Part of a small language model's weights: MLP 1024 squared ReLU.
Each number is 128 + 32 x the weight over its row's rms, rounded and kept within 0 to 255. Layers, rows and columns count from 0. The size above them is the row's rms in percent of the matrix's.

# layer 12 MLP down (transposed), 1024x256, rms 0.0948, rows 373-399, columns 0-127
size [ 99 101  96 103 101  98  91  99 100  99 100 101  95  95  92 103  98 115  98  99 102  97  96  99  97 109  97]
[[146 129  80 129 109 196 153  95 146 109 183 125 154 127 108 128 104  97 110 163  94 139 139  77 179  78  96 133 186  98 127 175  94 127  30 137 147 104  96 120  88 137 135  98 114 133 124 112 163  45 106 143 153  93 126  76 123 100 148 150 152 131 111  99 124 156 120 149 101 167 150 145 120 157 146 137 121 136  89 114  86  98  89 127 157 127 126 107 177 153 131 131 161 151 103 108 118 176 125 104 122 129 170 137 113 100 108 131  99 126  88 152 212 169 105 149 215 104  84  84 156  78 142 114 151  92 101 130]
 [ 94 135 107 143 169 156  86 143 153 180 136 103  45 167 120  65 152 105 147 137 173 138  69 139 114 143 119  92  91 116 130 171 139 121 131 136 146 102 139 167 156 111 148 135  97 118 110 116 109 112 113 123 157 174 136 126 107 142 136 105 149 185 137 128 142 103 109  81 106 212 138 180 117 107 131 126 132 108 100 130  87 199  93 146 137 157 113 106 146  95  81 154 121 149 103 144 132  73 105 126 114 152  68 130 179 110 125  72  97 172 168  87 116 122 134 149 192 139 122 149 142 111  66 133 101 170 175 190]
 [131 136 152 130  59 139 168 143 161 146 177 160 137  96 190 148 143 148 149 132 197 110 128 109 143 124 154 149 163 146  71 120 165 136 100 197 178  91 144 147  95 100 160 134 110 124 157 168  80 149 195 136 130 149 126 145  90  69 135 108 136  84 146 101 156 108 106  70 157 171 129 124 118 174 123 108 125 187 110 164 163 113 124 132 142 108 115 139 144  22  94  80 141 147 195 126  96  82  96 100  90 148 154  72 160 176 114 163  91 142 142 146 114 144 122 174 124 112 126  90  57 121  68 115 142 125 115 172]
 [121 167  81  79 122 120  87  92 111 176 145 144 185 179 141 132  72  99 153 104 130 145 150 130 150 119  82 158 192 134 118 177 197 131  95 128 167 133 110 159 168 114 110  66 128 169 101 102 108 135 156  87 123 154 120 134 150 119 146  94  53 170 166 152 138 167 133 150 122 130  81  59 134  79  81 141 222 119 132 154  75 110 106 149 156 139 134 134 119  66 159 109 109  83 122 183 177 132 156 114 159 109 140 187 162 164 128  74 104 135 116 112 123 140  85  98 114 127 118 183 198  75 154 135 147 152 152 102]
 [106 118 105 122 123 112  90 118 117 194 101 167 139 148 179 177 106 146 137 142 120 116  58 136 132 121 147 182 195  87 138 120  98 116  73 157 146  77  69 137 171 138 110 111  97 153 154 130 146 139 163 149 144 130  84 150 112 118 159 118  97 118 107 119  94 110  54 115 135 132 165  95 147  42 121 133  91 163 134 167 108 137 142  87 138 121  99  96 144 130  85 139 124  87 115 151 101 136 107  91 196 161 146 120 145 160  92 141 136 113 130 106 106 141 159 103 117 135 170  73 108 144 128 150 105 124 116 187]
 [182 123 117 191 149 136 152  89 118 172 152 107 113 104  89 137  93 163 118  34 101 137 168 110 153  86 110 156 114  93 119 150 120 166 147 145 157 141  82 120  74  92 145 119 120  59 111 133 119 165 125  88 138 103 100 150 120 185 152 103 141 209 138 145  77 111  82 136 100 115 140 129 121 106 114 124 113  51 115 160 133 153 127 157 159 163  84 153 117  93 106  70 190 146 119 170  92 154 124  86 127  99 101 138 197 111 137 128 159 155 124 163 127 103 141 198 119  91 128 150 181 163 122 134 133 122 131 130]
 [132 147  81 160 134 124 124 116 150 130 107 145 101 126  97 165 115 192  86 169 163 123 113  93 136 189 156  91  38 153 122 114 138 164 132 215 158 145 139 125 106 162 145 175 126 134 107 137  65  97 104 114 166 122  96 147 141 113 145 131 118 121 135  79 118 141  88 121 113 127 156  94 143 156  62 146 122 144 109 107  79 106 177 126 191 117 178  96 184  78 125 133 130 161 101 152 151 160 111 104 173 171 132 113 211 195 135 104 107 119 127 168 160 111 150 126 132  88 113 172 121  70 112 154 127  80 112 131]
 [117 101  88 141 137  81 167 143 140 160  90 109 156 189 120 126 119 155 108 142 125 139 121 205 126 146 194 150  90 112 189 112  84  83 175 187 143  79  92 154  83 108 125 128  76 105 112 112  65 154  82 131 156 133  85 105 136 149 119 166 125 100 143 128 175 102 138 178 111  85 158 106  75 132  90 116 105 185 126 174 122 162 144  85  95 110 168 136 111  94  98 184 164 139 126 105 129 150 154  99 138 177 150 116 130  99 154  92  76 166 118 156 118 171 135  99 174 146 167  97 147 119 112 138 139 121 173 136]
 [131 149 154 132 140 108 100 114 126 145 193 153  83 157 114 223 136 142  65 161 116 107 110 115 133 119 193 137 144 132 108  97 136 126 135 105 122 138  64 101 116 144 141 105 110 124 110 108 176 140 139 141 135 132 104 173 157 117 179 128 135  49  98 186  75 104 101 101 113 155 102 114 137 113 107 123 125 125 142 138 112  65 175 160 118 124 124  97 118 164 102 123 112 160 126 158 155 159 139 104  79 157 155 104 129  94 140 133 147 137 138  84  84 123 114 141 148  71 176 146 132  88 139 158 104 138 185 138]
 [116  90 159 126 151 113 109 120 192 109 133 155 157 154 101 148 117  32 118 198 112 190 116 127 121 113 151 144 103  76 142 153 151 143 101  99  96  90 148 118 134 128 103 148  84 132 129 130  88  85 127 138 110 138 158  87 160 118 123 119 134 125 158 121  96 158 175  86 122 175  59 100 153  88 196 128 103 123 130 118  93 186 207 152 128  92 175 111 124 183 170  79  92 177 154 183 190 117 127 130 114 113 180 174  87 119  80 159 130 141 137 170  39 149 139 111  91 128  76 170 116  95 108 121 126 121 123 121]
 [130 153 150 167 159 153 126 140 114 124 125 102 129 188 164 103 130 154 108 171  66 182 140 205  91 105 139 116 194  82 125 158 102 158  80 127  99 117 171 170 158 128 146 136  94 109  92 170 121 118 188 163 131  85  86 103 121 100 131 146 111 108 129  89 119 140  91 145 120  99  97 168 175  72 131 173 115 110  82  90 121 162 158  94 137 100 153 121 148 112 157  94 173 150 141 148 108 123 117 184 144 193 107 153 126 111 158 136 117 153  90 174 122 108  83 103 104 150 160 131 156 146 130 179 119 172 158 168]
 [136 120 177 147 105 132 116 158  38 117  84  95 119 114 156 121 102 192 119 101 138 130  92 149 147 178 136 148 139  42  73 132 146  66 162 151 131 144 134 187 104  87  99 175 152 113 132 136  75 139 149  79 163 106 113 152 191 155  84  92 127  92  75 103  97 132 135 145 117  75 165 146  75 151 130 136 110  67  95 187 144 117 150 113 135 129 174  87 146  68 104 114 125 101 138  76 135 138 108 118 128 156  97 153 156  99 155 126 141 128 162 143 170 117  96 120 141 133 138 126 115 178 151 137 176 166 118 121]
 [149 139 146 152 106  76 178 108 145 137 173 144  66 109  77 142  97 104 150 121 193 157 148 118 136 148 147 104  72 128 142  94 141 162 143 113 155  82 162 124 199 100 115 125 124 131  98  59 118 167 112 198 112 103  66 161 176 154 170  62  68 117 148  93 147 129 117  79 145  79 181 137  89 173 126  90 133 152 111 118 130 122 118 194 126 129 129 145 113 123  96 194 116 150 116  79 159 159 160 118 125 124 176 148 109 150 103  72 112 146 175  98 105  82 135 179 149 132 182 153 107 194 116 142 126 124  69 108]
 [127  79  81 158 159 139 114 149 172 122 135 131 114 144 205 159 106 199 153 121 101 179 159 129 115 119 165 113 142 122 143 145 106  92 172 172  28 129  74 130 129 108 142 103  54 148 125 127 101  84 199 163 155 141 122 106 131 130 160  66 117 117 153 120 141 122  37 108 149 164 112 108 184  89 114 147 168 106 123 125 161 177 152 176 166 137 176 142 184 103 142 125 128 158 128 136 132 119 107 146 114 133  62 133 123 164 158  98 128  92 101  97 113 117  91 143 103 138  54 113 157 147 165 193 111  92 127 122]
 [ 87 104 183 196 155 113 157 137 164  65 178 117 138 107 129 101 125 127  96 162 145 172 111  93 127 156  73 169 119 170 129 120  60 183  91  46 115  93 155 127 103 153 127  88 158  96 168 136 156 155  96 108 142 163 163  79  58 137 149 117 114 180 137 103  47 164 170 197 126 172 112 130 153 123  60 110  99 121 109  90 134 160 122 173 101 103 158 175  76 114 117 158 144 116  79 129 134 110 101 134 115 178 113 124 107 143 110 135 124 133 146 158 114  86 176 139 163 136 127 108 157 137  96 115 112 132 120  90]
 [108 100  90 143 155 222 106 156 124 106  88 111  95 103 172 139 146 132 122 109  77  65 178 181  92 131 118 163 113 163 132 179 156  66 112 110 118 134 132 113 110 120 111 124  73  85 111 101 118  75 145 198 118 126 111 143 121 165 108 142 148 144 164  88  98 156 124 142 146 138 121 178 104 111 116  79 131 186 137 181 172 102 142 126  87 115 112 134  88  80 105 158 112 120 123  83  91  71 183 165 148 142 107 126 190 110 119 146  79  85  68 128 126 179 106 159 143 125 170 102 143 182  83 182 121 102 151 148]
 [101 114  64 147 109 150 111 112  98 175 156 147 126 118 179 146 180 121 149 120 116  97 109 142 107 104 110 148 131 146  98 149 113 143 153 157  93 140 162 150  96  94 134 164 131 135  75 114 143 124 138 185 153  76 135 122  82 118 141  96  54 168  97 111 189  79 105 184 109  66 131 153 129 119 107  88 107  94 164 145 188 125 153 100  86 138 109 126 100 119 115 148 173 140  76 149 147 156  89 153 104 149 119 108 116 146 114 122 144  78 140 108 202 156 168 119 120 169 197  79  97 141 193  97 146 117 114 175]
 [167 168 168 131 107 157 121 110 114 147 163 186  78 135 123  87 125  88 128 109 154  89 149 136 121 133  93  21 131 124 158 196 136 138 109 145 145 117 151 102 186 185 148 134 173 149 163 147 117 101 108 143  84  87 163 122 203 163  69 125 107 164 120 110 176 138  72  84 109 110 115 159  71 116 137  92  67 122 140 111 127 150 145  97  96 120 135 133 142  71 121 105  95 101 136 111 134  61 110 115  69 149 112 116 120 153 146  94 103 194 143 126 135 177 162 145 157  62 112 165 126 141 146 199 114  76 126 138]
 [181 140 159 144  98 173  83 140 183 129 188 167 139 162 105 103  92  68 186 133 124 186 172 123 119 156  81 149  50 138 149  90 121 130 129 177 158 116  98 131 115 142  55 178 121 152  85 150 110 145 158 118 137 104  70 140 131 136 114  97  74 132  96 151  93  55 155 160 126 117 131 144  93  92 119 154 128 133 150 126 146 170 229 128 148  76  73 149 205  67 159 109  96  69 202 129 162 132  79 116 217  98 115 131 133 177 151 124  95 158 125  91 107 135  90 107 162 119 111  81  72 105 137 174  97  65 161 123]
 [193 100  99  59 109 170 147 147 146 162  88 182 136 139 158 191 132 116  93 120 148 105 126 165 126 163  93 136  99 130 159 112 120 124 137 150  90  99 196 172 163 145 162  91  93 164 103 112 118  78 132 126 133 154 107 157 100 122 151 129 111 155 114 161 183 118  88 182 166 172 130 173 132 141 158 100  92  85 101 113  98 111 138  93  58  63 146 132 158 142  94  99 152 108 127 110 130 152  94 161 131 114  93 102 145 149 137  69 122 109 141 139 104 124 134 126 100 168 101 105  94 111 142 176 180 192 120 127]
 [175  74 115 136 156  59  97 136 115 130 174 158 142 102 137 140 156 161 125  92 120  81 150 124 131 107 124 141 111 142 163 152 116 140 146 171  88  80 171 131 124  78 182 130 152 152 105 136 114  71 179 101 132 108 117 210 145 158  85 127 115  44 169 148 157 105 164  70 112  76 141  85 114 137 123 128 111 210 119 133 178 129 106 100 109 154 182 149 122 121  69 191 137  74 152 114 171 104 137  98 140 112 158  95 130 131 119 120 113 127 128 129 141 132 124 107 118 135 117 134 131 138 165 149 183 117 176 150]
 [114 129 162 193 107 133 106 187 174  80 104 139 168 122  64 151 128  85 137 143 138 140 101 125  94  89 107 105 157 160 146 138  95 176  83  56 143 154 138  90 113 102  95 119 101  93 176 115 158  89 117 115 102  95 142 116 151 139 120 109 128 150 241  55 126 142 102 117 134 141 116 157 135 164 116  82 145 132  46 131  86  86 140 189 121 143 108 151 109 113 116 118 129  92 145 170 172 189  60 116 156 141 147 155 158 115 137 133 137  77 108 163 118 123 153  87 131 126  96 113 141 113 146 110 172 118 100  96]
 [107 104  79 123  68 129 112 144  86 117 147  90 152 106 122  87 113 113 137 109  53 165 110 197 114 125 184 122 114  98 126  66 118 101 107 177 145 203 185 109 107 141  56 124  98 148 161 129 114 185 122 137 112 124 123 181 153 166 114 155  98 155  73 129 139 119 137 139 180 118 112 109  59 102 110 141 139 104 152 131 120 146 178 105 175 121 112 104 202 148 159 195  86 145 107  92 127 104  64 155 112 123 164 216 131  97 109 164 141 161 149 122 124 109 212 182 121 114 110 132 139 167 110 193 178 120  91 139]
 [204 121 139  44 143  84 141 123 163  99 143 106 106 147 194 154 108 150 139 184  84 120  86 132 145 141 144 147  81 155 156  98 112  78 180  98 132 115 145 139  98 123 140 109 176 114 122 122 127 127 154 140 159 105 151 118  88 119 127  96 109 134 124 124 124  64 137 124  93 190 144 188 165  71 157 134 169 137 143  59 142 112  90 109 141 171 149  99  85 126 123 121 155  90 152  80  87 142  61 157 164 133 117  96 135 135  94  56 135 172 187 116 125  83 144 143 101 158 172 162 129  55 128 109 113 184 157 137]
 [141 109 133 134 165 171 139  66 124 125  75 111 167 127 136 112  83 104 141 115 127 122 147 157 165 173  89 153 202 132 103 173  68  94  55 137 145 121 116  64 213 129 137  72 136 116 167 150 125 155 169 144 143 146 119 115  92 158 143  93 129 111 152  57 172 178 131 125 122 122 115 174 142 140 111 159 126 128 116 168 182 172 111 126 112 175 180 152 114 112 120 173 140 118  92 143 145 108 113 159 116  76 219 111 156 114 155 109 149 162  81 130 140 113  98 120  82 129 141 117 114 119 162 125 112 107 132 100]
 [144  83 160 164 118  83  91  97 147  98  86 125 142 174 110  94 146 152 118 123  77 132 107 106 146  89 147 145 121 143 142 155 146 104 111 156  85 122 119 168 201 135 117 117  83 141 127 174 195 120 191  57 101 130 116 110 143  91 106 128 144 151 114 141 168 122 167 109 105  91 164 144 141 152 171 105 122 117  76 127 141 207 112 170 157  69 161  96 166  90 139 119  96 127 110 111 192  95  87  87  81 170 185 119 128 121 171 109 165 165 123 110 168 126 195 171 163 102 125 167 145 108 214  76 125  80 152 119]
 [ 96 115 132  90 118 137  98 210 164  94 132 141 101 161 171 118 119  73  92 106 152 124 106  80 171 148 104 150 121 208 119 109 187 151  81 125 116  64 151  97  90 136 210 141 170 145 180 132  78 135 143 129 194 160 130 160 101 149 121  82 119 107 116 116 146 100 174  89 155 158 145 155 101 116 138 102  96  82 123 162 109 115 169 140  84 173 142 145  49 129 151 103  67  87 119 100 150 144 112 158 145 107 111 103 113 123 148 138 129 164 110 120 114 102 115 100 120 144  94  72 137  98 163 103 124  89 105 131]]
# layer 12 MLP up, 1024x256, rms 0.099, rows 374-400, columns 0-127
size [100  95 102  99  96  90  96 101  95  98 101  96  93  89 103  98 117  97  97 102  94  95 100  98 110  95  93]
[[152 128 148 151 134 170 116 132 123 145 194 111  99 133 103 153 116  72  53 122 144 138 146  96  84  76 145 149 160  67  93  76 130 149 149 135 177 147 185 120 193 128 136 123  89 139 154 126 146  73 140 153 154 105  96 101  77 120 127 158 114 164 176 126 180  96 110 168 112 145 161 148 139 134 122 135 125 122 161  71 130 106 132 122 167 198 149 116 128 119 108 121 143 194  76 189  81 161 145 121 147 124 121 115 134 169  70 166 113 113 146 119 156 204 128 115  84 164 140 105  70 101  68  94  82 127 170  95]
 [102 114 123 132 102 131 139 132 113  97 152 117 130 128 203 120 160 158 135  99 158 107 167  91 128 111 100 136 133 109 123 153 161 135 165  97  95 110  85 140 108 201 197  90 141  85  68 101 160 154 135 118  62  95 187 134  88 180  80 149 115 136 118 100 154 160 148  85 126  87 111 160 198 217 110 153 131  88  75 135 108 140  76  90 118 118 162 102 151 142 122 113 167 138 179 129  80 129  87 110 143  81 122  83 134 181 123 150 125 101 147 139 155  93 146 126 178 100  76 214 121 162 120 136 127 119  88 121]
 [136  95  91  84 194 163  83 104  70 113 162 142 102 120 137 139  92 138 131  76 146  91 102  90 144 115 108 111 107  97 141 132 133  75 106 114 115 124 125 191 165 195 105 140 142 132 125 128 117 169 142 122 130 175 112 104  97 131 103 193 112 146 109 134 168 110 116  87 116 120 117  90 142 131 188 161 112 142 112 151 107 137 130  62 139 117  53 124 131 101 129 145 104 113  94 151 164  72 139 165 159  82 116 120 163 125  82 148 120 113 124 182 175 141 101 153 101 167  88 123 116 138  90 143  81  99 125 176]
 [167 110 111  48 140 175 112 143 115 132 166 150 104 160 168 139 103 140 126  83 126 146  70 181 197 153  84 105  93 193 116 131 154 134 150 117 113  90 158  76 147  99 113  87 114 167 162  81 164 114  87 147 125 105 145 127  84  91 120 160 139 107 171  78 210 118 123 164 122 149 137 162 136 125 135 128 126 167 143  78  83 159 117 150 182 131  73 128 136  65  54 144 136 114 203 176 148 138 178 129 103  87 152 125 177 128 126 147 177 138 156 128 164 134 128  96  61 169 143  89  90 110 160 138  99 120 140 176]
 [136 173 108 138 175 138 166 129 152 126 127 121  59  89 161 127 177 177 123 118  97  84 139  46 139  95 152 161 146 127  87 139 113 125 169 153 138  76 105  67 115 139 150 123 112  85 131  58 126  91 163 139 173  69 151 173 127 106  70 133 130 165 134 133 139 144 131  75 127 125 164 178 106 123 147 132  96 131  96  82 123 190 173 184 123 148 110 181 132  78 147 107 175  98 197 124 151 187 133 109 105 109 117 156 119 172 138 106 149 206 118 115 109  93 193 132  86 153 102 168  97 101 145 100 155  90 145 107]
 [ 90 129  74 121 133 143 158 123  77 179 121 108 114 110 187  80 150 158 126 137 111 127 195 110 173 144  97  74 153 127 140 157 127 123  80 120 113 115 125 154 135 138 100  84 120 150 135 125 160 161 111 151  86  96 167 124 151 136  82 113 165 107 104 135  94 140 103  92  87 114 126 178 166  87 154 161  68 109 136  90 126 143  84 170 147  69  98  68 170 111 149 147 144  79 106 119 128 109 167  83 187 119 130 134  75 142 184 121 145 143 117  95 105 115 142  95 124 139 125 162  95 123 117 184  66 119 158 137]
 [151 148 166 157 168 151 189 113 102 128 158 145  96  66 141 139 134  85  92 141 103 145 142  99  91 143 126 169 151 113 138 167 121 114 114 101 125  83 145 196 113 103 156 102 155 111 130 105 166 161 132 109 100 154  99 160 111 182 153 118  94  65 131 115 123 145  99  88  98 127 101 107 123 189 173 161 138 189 142 173 127 112 104 134 125 123 130  79 169 139 101 144 116 144  89 130 147  78 201 172 146 154 151 153 194 139 133 151 101 175 109 202 145 107 181 127 137 120 110 106 106 151 193 120  93 129 180 126]
 [154 155 105 148  76  73  84  72 123  88 118 175  84 144 168 116 125 118 121 146 102 124 127 139 113 147 119 118 133 141 102 105 155 150 181 133 192  74 106 133 105 125 126  85 153 102  81 152 112 177 109 141  92 188 175 126 150 188 150 101 120 170  85 129 106 132 117 131 163 116 182 163 147  84 188 142 110 143  68 119 111 133 140 134 129  76 128  56 165 112 163 123 130  53 139 149 106 124 165 111  68  97 130 134  84 172 132 130 120 132 151 159 123 124  98 142 123 119 117 125 117  89 180 170  94  44 141  42]
 [108 153 118 104 156 146 164 116 113 114 171 141  85  89 108 125 119  98 134 105 109 128 164 137  44  75 149  88 135 124 186 119 122 100 120 164 155 153 124 204  86 141 170  64 111 154  95 151 140 129 102  70 173 109 108 104 150 162 130 119 156 118 172 148 226  92  79  78 158 136 129  85 138 121 164  95 137 107  70 106 133  77 153 183 185 159 153 162 110 194  57 138 123 154 150 101 185 117 155 118  92 116 165  85 105 144 162 191 172  88 141 116  93 146 126 123 102 153 116 157 126 100 102 167  67 173 160 126]
 [108 167 157 125 118 139 113 138  98 176 140  94 114 103 131 139 126  93 114 139 134 105 120 104  84 109 137 121  70 117  87 107 147 164  92 142 122 130 105 151 119 123 134 113 135 187  76  80 158 141 178 121  99 113 171  91 148 207 158 174 103  51 116  91 133 159 140  81 134 136  99 155 171  77 163 143 125 130 146 123 129 180 112 122 231 126 139 213  99 184  96 137 135  85 181 146 133 124 139 116 172  86 148  70 127 171 105 139 135 149 224 151 166 122 119 173 120 156 141 118  98 162 140 190 160 137 103  72]
 [134 141  73  57 154 113 182 130 121 155  93 119 130 119 161 123 137 144  92 176 135 134 188  94  76  91 179 109 175  88  76 152 129 126 112 101  61 119 161 141 126 125 161 139 139 145 139  99 143  28 155  65 116 112  84 138 167 181  86 110 111 151 132  69  88  92 119 125 105  96  89 172 124 192 125 139 144 173 102 131 194 116 134 139 166 126 128 150 138 106 117 172 117  72  96 136 165  57 127  64 109 103 164 133 127  99 139 183  43 116 139 153 155 163 135 173 133 190 124 102 105 131 126 154 171 164 224  81]
 [137 131 103 131 152 113 127 172  34 130 145  94 139 103 121 155 187 107 128 111 126 165 128 122 117 146 124  88  96  92  66 178 140 154 171  82  90 150  63 108 153 179 162  86 142 184 144 136 167 149 125  85 110 155 187 108 127 135 119 113 159 101 182 132 177 178  87 137 133 148 118 131  60 176 172 144 100 168 128 106  83 126  86 202 134 198 175 122 131 143 159 169 133  71 115 145 146  89 159 105  98 127 128 118  98 153 173 112 149 138 132 177 116 111 139 108 132 134 102 170  72 191 149 137 140  83  97 138]
 [114 163 142 121 131 154 106  53 106 113 147 142  92 125 127 142 120 116  82 114 142  86 138  90 119 126  94  92 108 158 120 137  87  80  87 156 140 133 127 149 105 159 104 118  85  72 180  29 167  98 127  81 111  70 110 124 125 154 141 100 165 126 127 129 149 140 171 125  97 141 142  90 116 138 110 123 105 194 157 113 149 170 138 139 117 112 129 151 164 129  94 111 146  89 155 107  85 126 182 175 122 136 125 151  84 166 155 110 118 141 133 171 101 127 154  94  66 122  88 106  92 173 200 141 155 124 119 104]
 [161 108  92 169 135 119 140 110 131 122  59 170 165 157 165 128 139  97 181  68 105  71 155  79  95 120 163  67 172 140 123 145  90 123 130 173 125 105 102 106 181 179 134 174 164 167 127  82 134 162 143  98 148 127 158 156 108 173 100 182 122 186  65  54 115  95  87  84 137 122 165 158 143 152 173 125 119 179  52 128 113 121 128 149 165 198 113 148 120 100 152 165 105  76 136 131 153 123 124 107  83  85 134 124 135 119 103 114 131 101 100 182 104 132 182  39 125 125 131 139 120 116 118 151  92 156 122 113]
 [ 84 102  82 173 158  78 135 113 161 107 127 140 149 105 127 138 148 126  82 152 139 153 154 134 137 120 102 107 107 156 126 107 161 133  99 130 164 107 159 106 178 135 142 107 141  85 134 129  86 115 169 187  57 109 144 124 107 145 112  85 144  65 123  54 143 113 164 134 160 137 192 147  95 124 122 121  74 173 153 181 133 137 111 152 144 137 134  74 119 144 117 111 104  67 134 149 140  93 164  59 104 127 115 113 123 200 152 151 154 134 214 172 146  88  89 102 129 132 131 145  53 133 121 140 125 142 146 134]
 [148 138 116  74 182 115 165 161 154  93 147 169 144 111  98 179 106 116  88  84 143 144 126 122 167 120  97  97 141 120 127 152 156 164 112  84 189 128 140 114 115 192 178 167 202  91 150  93  97 120 194 134 139 145  81  88  85 138  95 118 176 134 138 156  94 163 113 128 127 152 126 113 151 144 168 150 127 111 143 114 141 157 209 149 160  94 136 174 152 178 141 126 139 116 215 140  69 104 160  86 151  93 107 126  95  86 190 142 176  89 143 116 108 117  81 129 124 170 185 123 118 181  75 182 138 101  88  91]
 [147 112  57 113 142 153 141 105  57 125  86 124 128  70 196 170 162 155 125  92 184 164 161 143 131 136 126  34 162 117 176 135 115  72 152  89 119  86 148 153 204 153 145 150 171 135 130 121 165 108 133 140 120 102 151 147 141 213 133 162 160 144 166 140  91 120 118 117 184 149 148  78 128 177  87 152 123 126  95 156  97 177  56  99 162 147  80 210 147 112 104 154 105  89 209 140  93  83 222 106 106 158 109 126 160  89 137 203 114 160 142 130 105  82 168 175 137 123 120 124 113 137 183  91  92 122 111 134]
 [ 60  76  80 138 133 185 143 111 179 143  97  85 177 142 163  93 122  78 103  54 161 131 153 140  90 147 109 171 108 153 105 109 117 107 117  53 138 104 162  98 132 178 162 145  76 177 185 119 126 159 128 138 134 146 164  91 131 125  79 112 135 115 120 156 153 127 115 123 123 135 113  87 127 150  90 146 125 101  84 141 118 144 111 129 113 118  39 106 172 110 101 176  89  84 161 188  83 130 158 154  95 135 106 128 158 142 146  85  98 146 168 135 166 132 155  80 153 154 173  83 147 116 157 127 186 110 189 106]
 [ 90 142 126  66 156 160 103 188  93 105 138 157 111 133 134 162 146 129 107 113 172  92 111  61 161 132 115 154 118 107  69 158 215 173 121 139 196  97 166  92 114 204 120 124 135 106  65 128 178 192 163  67 119 101 163 148 146 155 150 185 142 158 102 111  94  81 161  71  87  46 139 140  81 132 156 196 189 116 127 117 119  70 102 149 185  92 122  85 151 150 150 160 108 137  68 125 139 132 184 154 136 110 151 141 124 105 134 110  88 105 140 105 134 100 141 123 117 188 132 156 140 168 111 124 104 108 106 130]
 [122 128 135 125  96 131 124  98 139 120 127  98 134 136 116 133 158  88 100 115 113  90 142 104 192 149  86  96  91 143  74 164  81 124 139 173  93  79 128 118 144 148 166  59 148 128 125  93  89 136 164  92 138 107  87 146  59 170 107 198 144 109 178 158  84  86 147 141 148  24 140  54 122 138 199 129 115 139 108  89 127 120 117  98 127  96 168 150 133 126 140 120 140 157 129 135 129 101 191 179 131 123  93  94 121  99 120 109 145 104 147 166  85 133 152 159 160 154 144 101 146 117 136 187 138 138  93 149]
 [133  96 115 152  90 153 132 134 156 136 111 123 114 137 127  88 125 122  35 101 164 114 119 119 157  95 117 106 149 160 177 183 133 155 173 212 145 137 112 187 149 117 162  48 105  94 174 150 153 133 108 104  68 106 132 102 127 160 132 124 131 159 186  95 130  76 159 108 177 129 142 106 138  84 159 106 105 101 125  56 154 126 171 114 167 145 136 113 113 109  81 110 117 116 146 129 174 115 147 119 102 135 159 160 161 103 124 111 165 145 146  92 138  93 168  91 104 104 154 162  59 117  38 177 162 173 123 119]
 [ 80 180 103 101 136  88 122 145  95  77  99 143 104 125 139 144 183 142 116  65 161  95  90 115 129 136 109  94 154 111 105 195 158 118 125 110  86 124 119 164 162 159  93 164  84 210 125 120 200 175 172 125 126 127 134 178  67  95 192  97 115 108 107 130 128  73 164 105 137  85 179 152  68 122 162 100 101  91 159 116 134 111  78 157 153 115  97 136 199 120 146 109 122 183 151 113  94 154 124 108 108 109 130 124 164 161 128 129 175 182 155 102 169  98 163 102  53 122 139  76  84 125  92 183  78 179 155 119]
 [103 134 146 149 101  54 193 133 160 168 178  70 157 155 170  93 178 127 144 154 127  85 163 120 113 134 181 128 146 110 117 138 124 132 124 120  97  83 116 211 100 136 146 118 140 117 118 129 119  95 119 134  84 193 124 160  99 126 116 122 111 164 139 111 110 147  68  87 138 139 106 117 187 164 200  99 137 119 153  93 125  77 193 162 124 125 140 179 127 168 173 134 147 137 124 111 191  53 161 111  70 155 112 143 106 139 168 160  94 162 123 153  82 122  94 120 125 138 120 135  99  84 125 144 131 104 174  84]
 [172  71 161 151 151 147 171 174 147 165 162 148 131 138  71 173 151 127 178 171 106 102  98 122 118 100  95 158  88 165 108 171 113 106 163 141 134 153 126 168 111 118 190 118 115 128  73  79 143 170  79 118 117 136 176 131 122 165 176  83 139  71 134  98 174  87 141  90 136 160 102 109 206 139  58  90 108 167 116 129 176 177  90 124 149 101 108 107  80 106 140 125 106  79 129 101 136 141 119 158 133 107  63 124 108 178 150 126 131 173 135 210 117 123 176 107 173 145 161 106  92  91 108 143 150 105  92 105]
 [ 81 165 138 138 162 140 119 131  75 106 149  51 161 144 178 177 109  72 125 114 134  51 146 114 110 143 105 170  91 123  66 116  86 129 151 134 128 137 156 187 118 124 126  87 163 173 167 127  92 129 189  58 153 147  67 119 107 155 133 142 185 163 130  88 113 127 108 138  95 170  94 107 146 142 134 129 142  90 153  89 127 132 180 113 128 192 160 118 117 147 103 153 137 102 114 149  89 120 146 151 125 142  89  91 131 113 101 168 138 154 140 108  89  97  87 194  84 161 164 152  76 124 167 160 126 112 129 132]
 [ 78 172  83 142 144  78 105 128 160 143 105 135 147 118 115  77 169 175 138 130 132 145 175  67 133  92 178 126 154 110 134 153 161 115  75 143 173 122 131 131  96 189 110 141 103 158 163 165 115 152 167 170  78  96 105 127 125 132 138 141  96 106 121 137 160 120 109 193 194 163 123 129  89  87 100 169 125 131 141 129 122  49 183 148 167  95 161 138  96 188 108 131 111 153 161 159 160 164 110  88 106 117 126 148 121 192 119 132  96  84 164 106 140 157 191 183 106 142  63 170 124 162 193 114  55 121 142 135]
 [121  92 173 134 123 105 128 137 118 112 133 151 123 121 146 133  77  84 160 118 106 122 151 115 121 143  76  54  89 159 181 121  76 155 132 123  87 207 117 138 201 161  78  67 163 136  69 134 108  82 188 121  81 121 163 109 154 116  83 203 140 164 156 132  99  81  79  60 190 101 175  95 110 157 146 193 120 145  91 151 151 121 176 122 175 127 145 105 124 101  81 176  75 111 148 119 138  92  70 133 150  78 144 150 186 124 113 160  90 134 123  96 158 185  99 113 137 128  92 209 152  98 127  94 145 122 160  71]]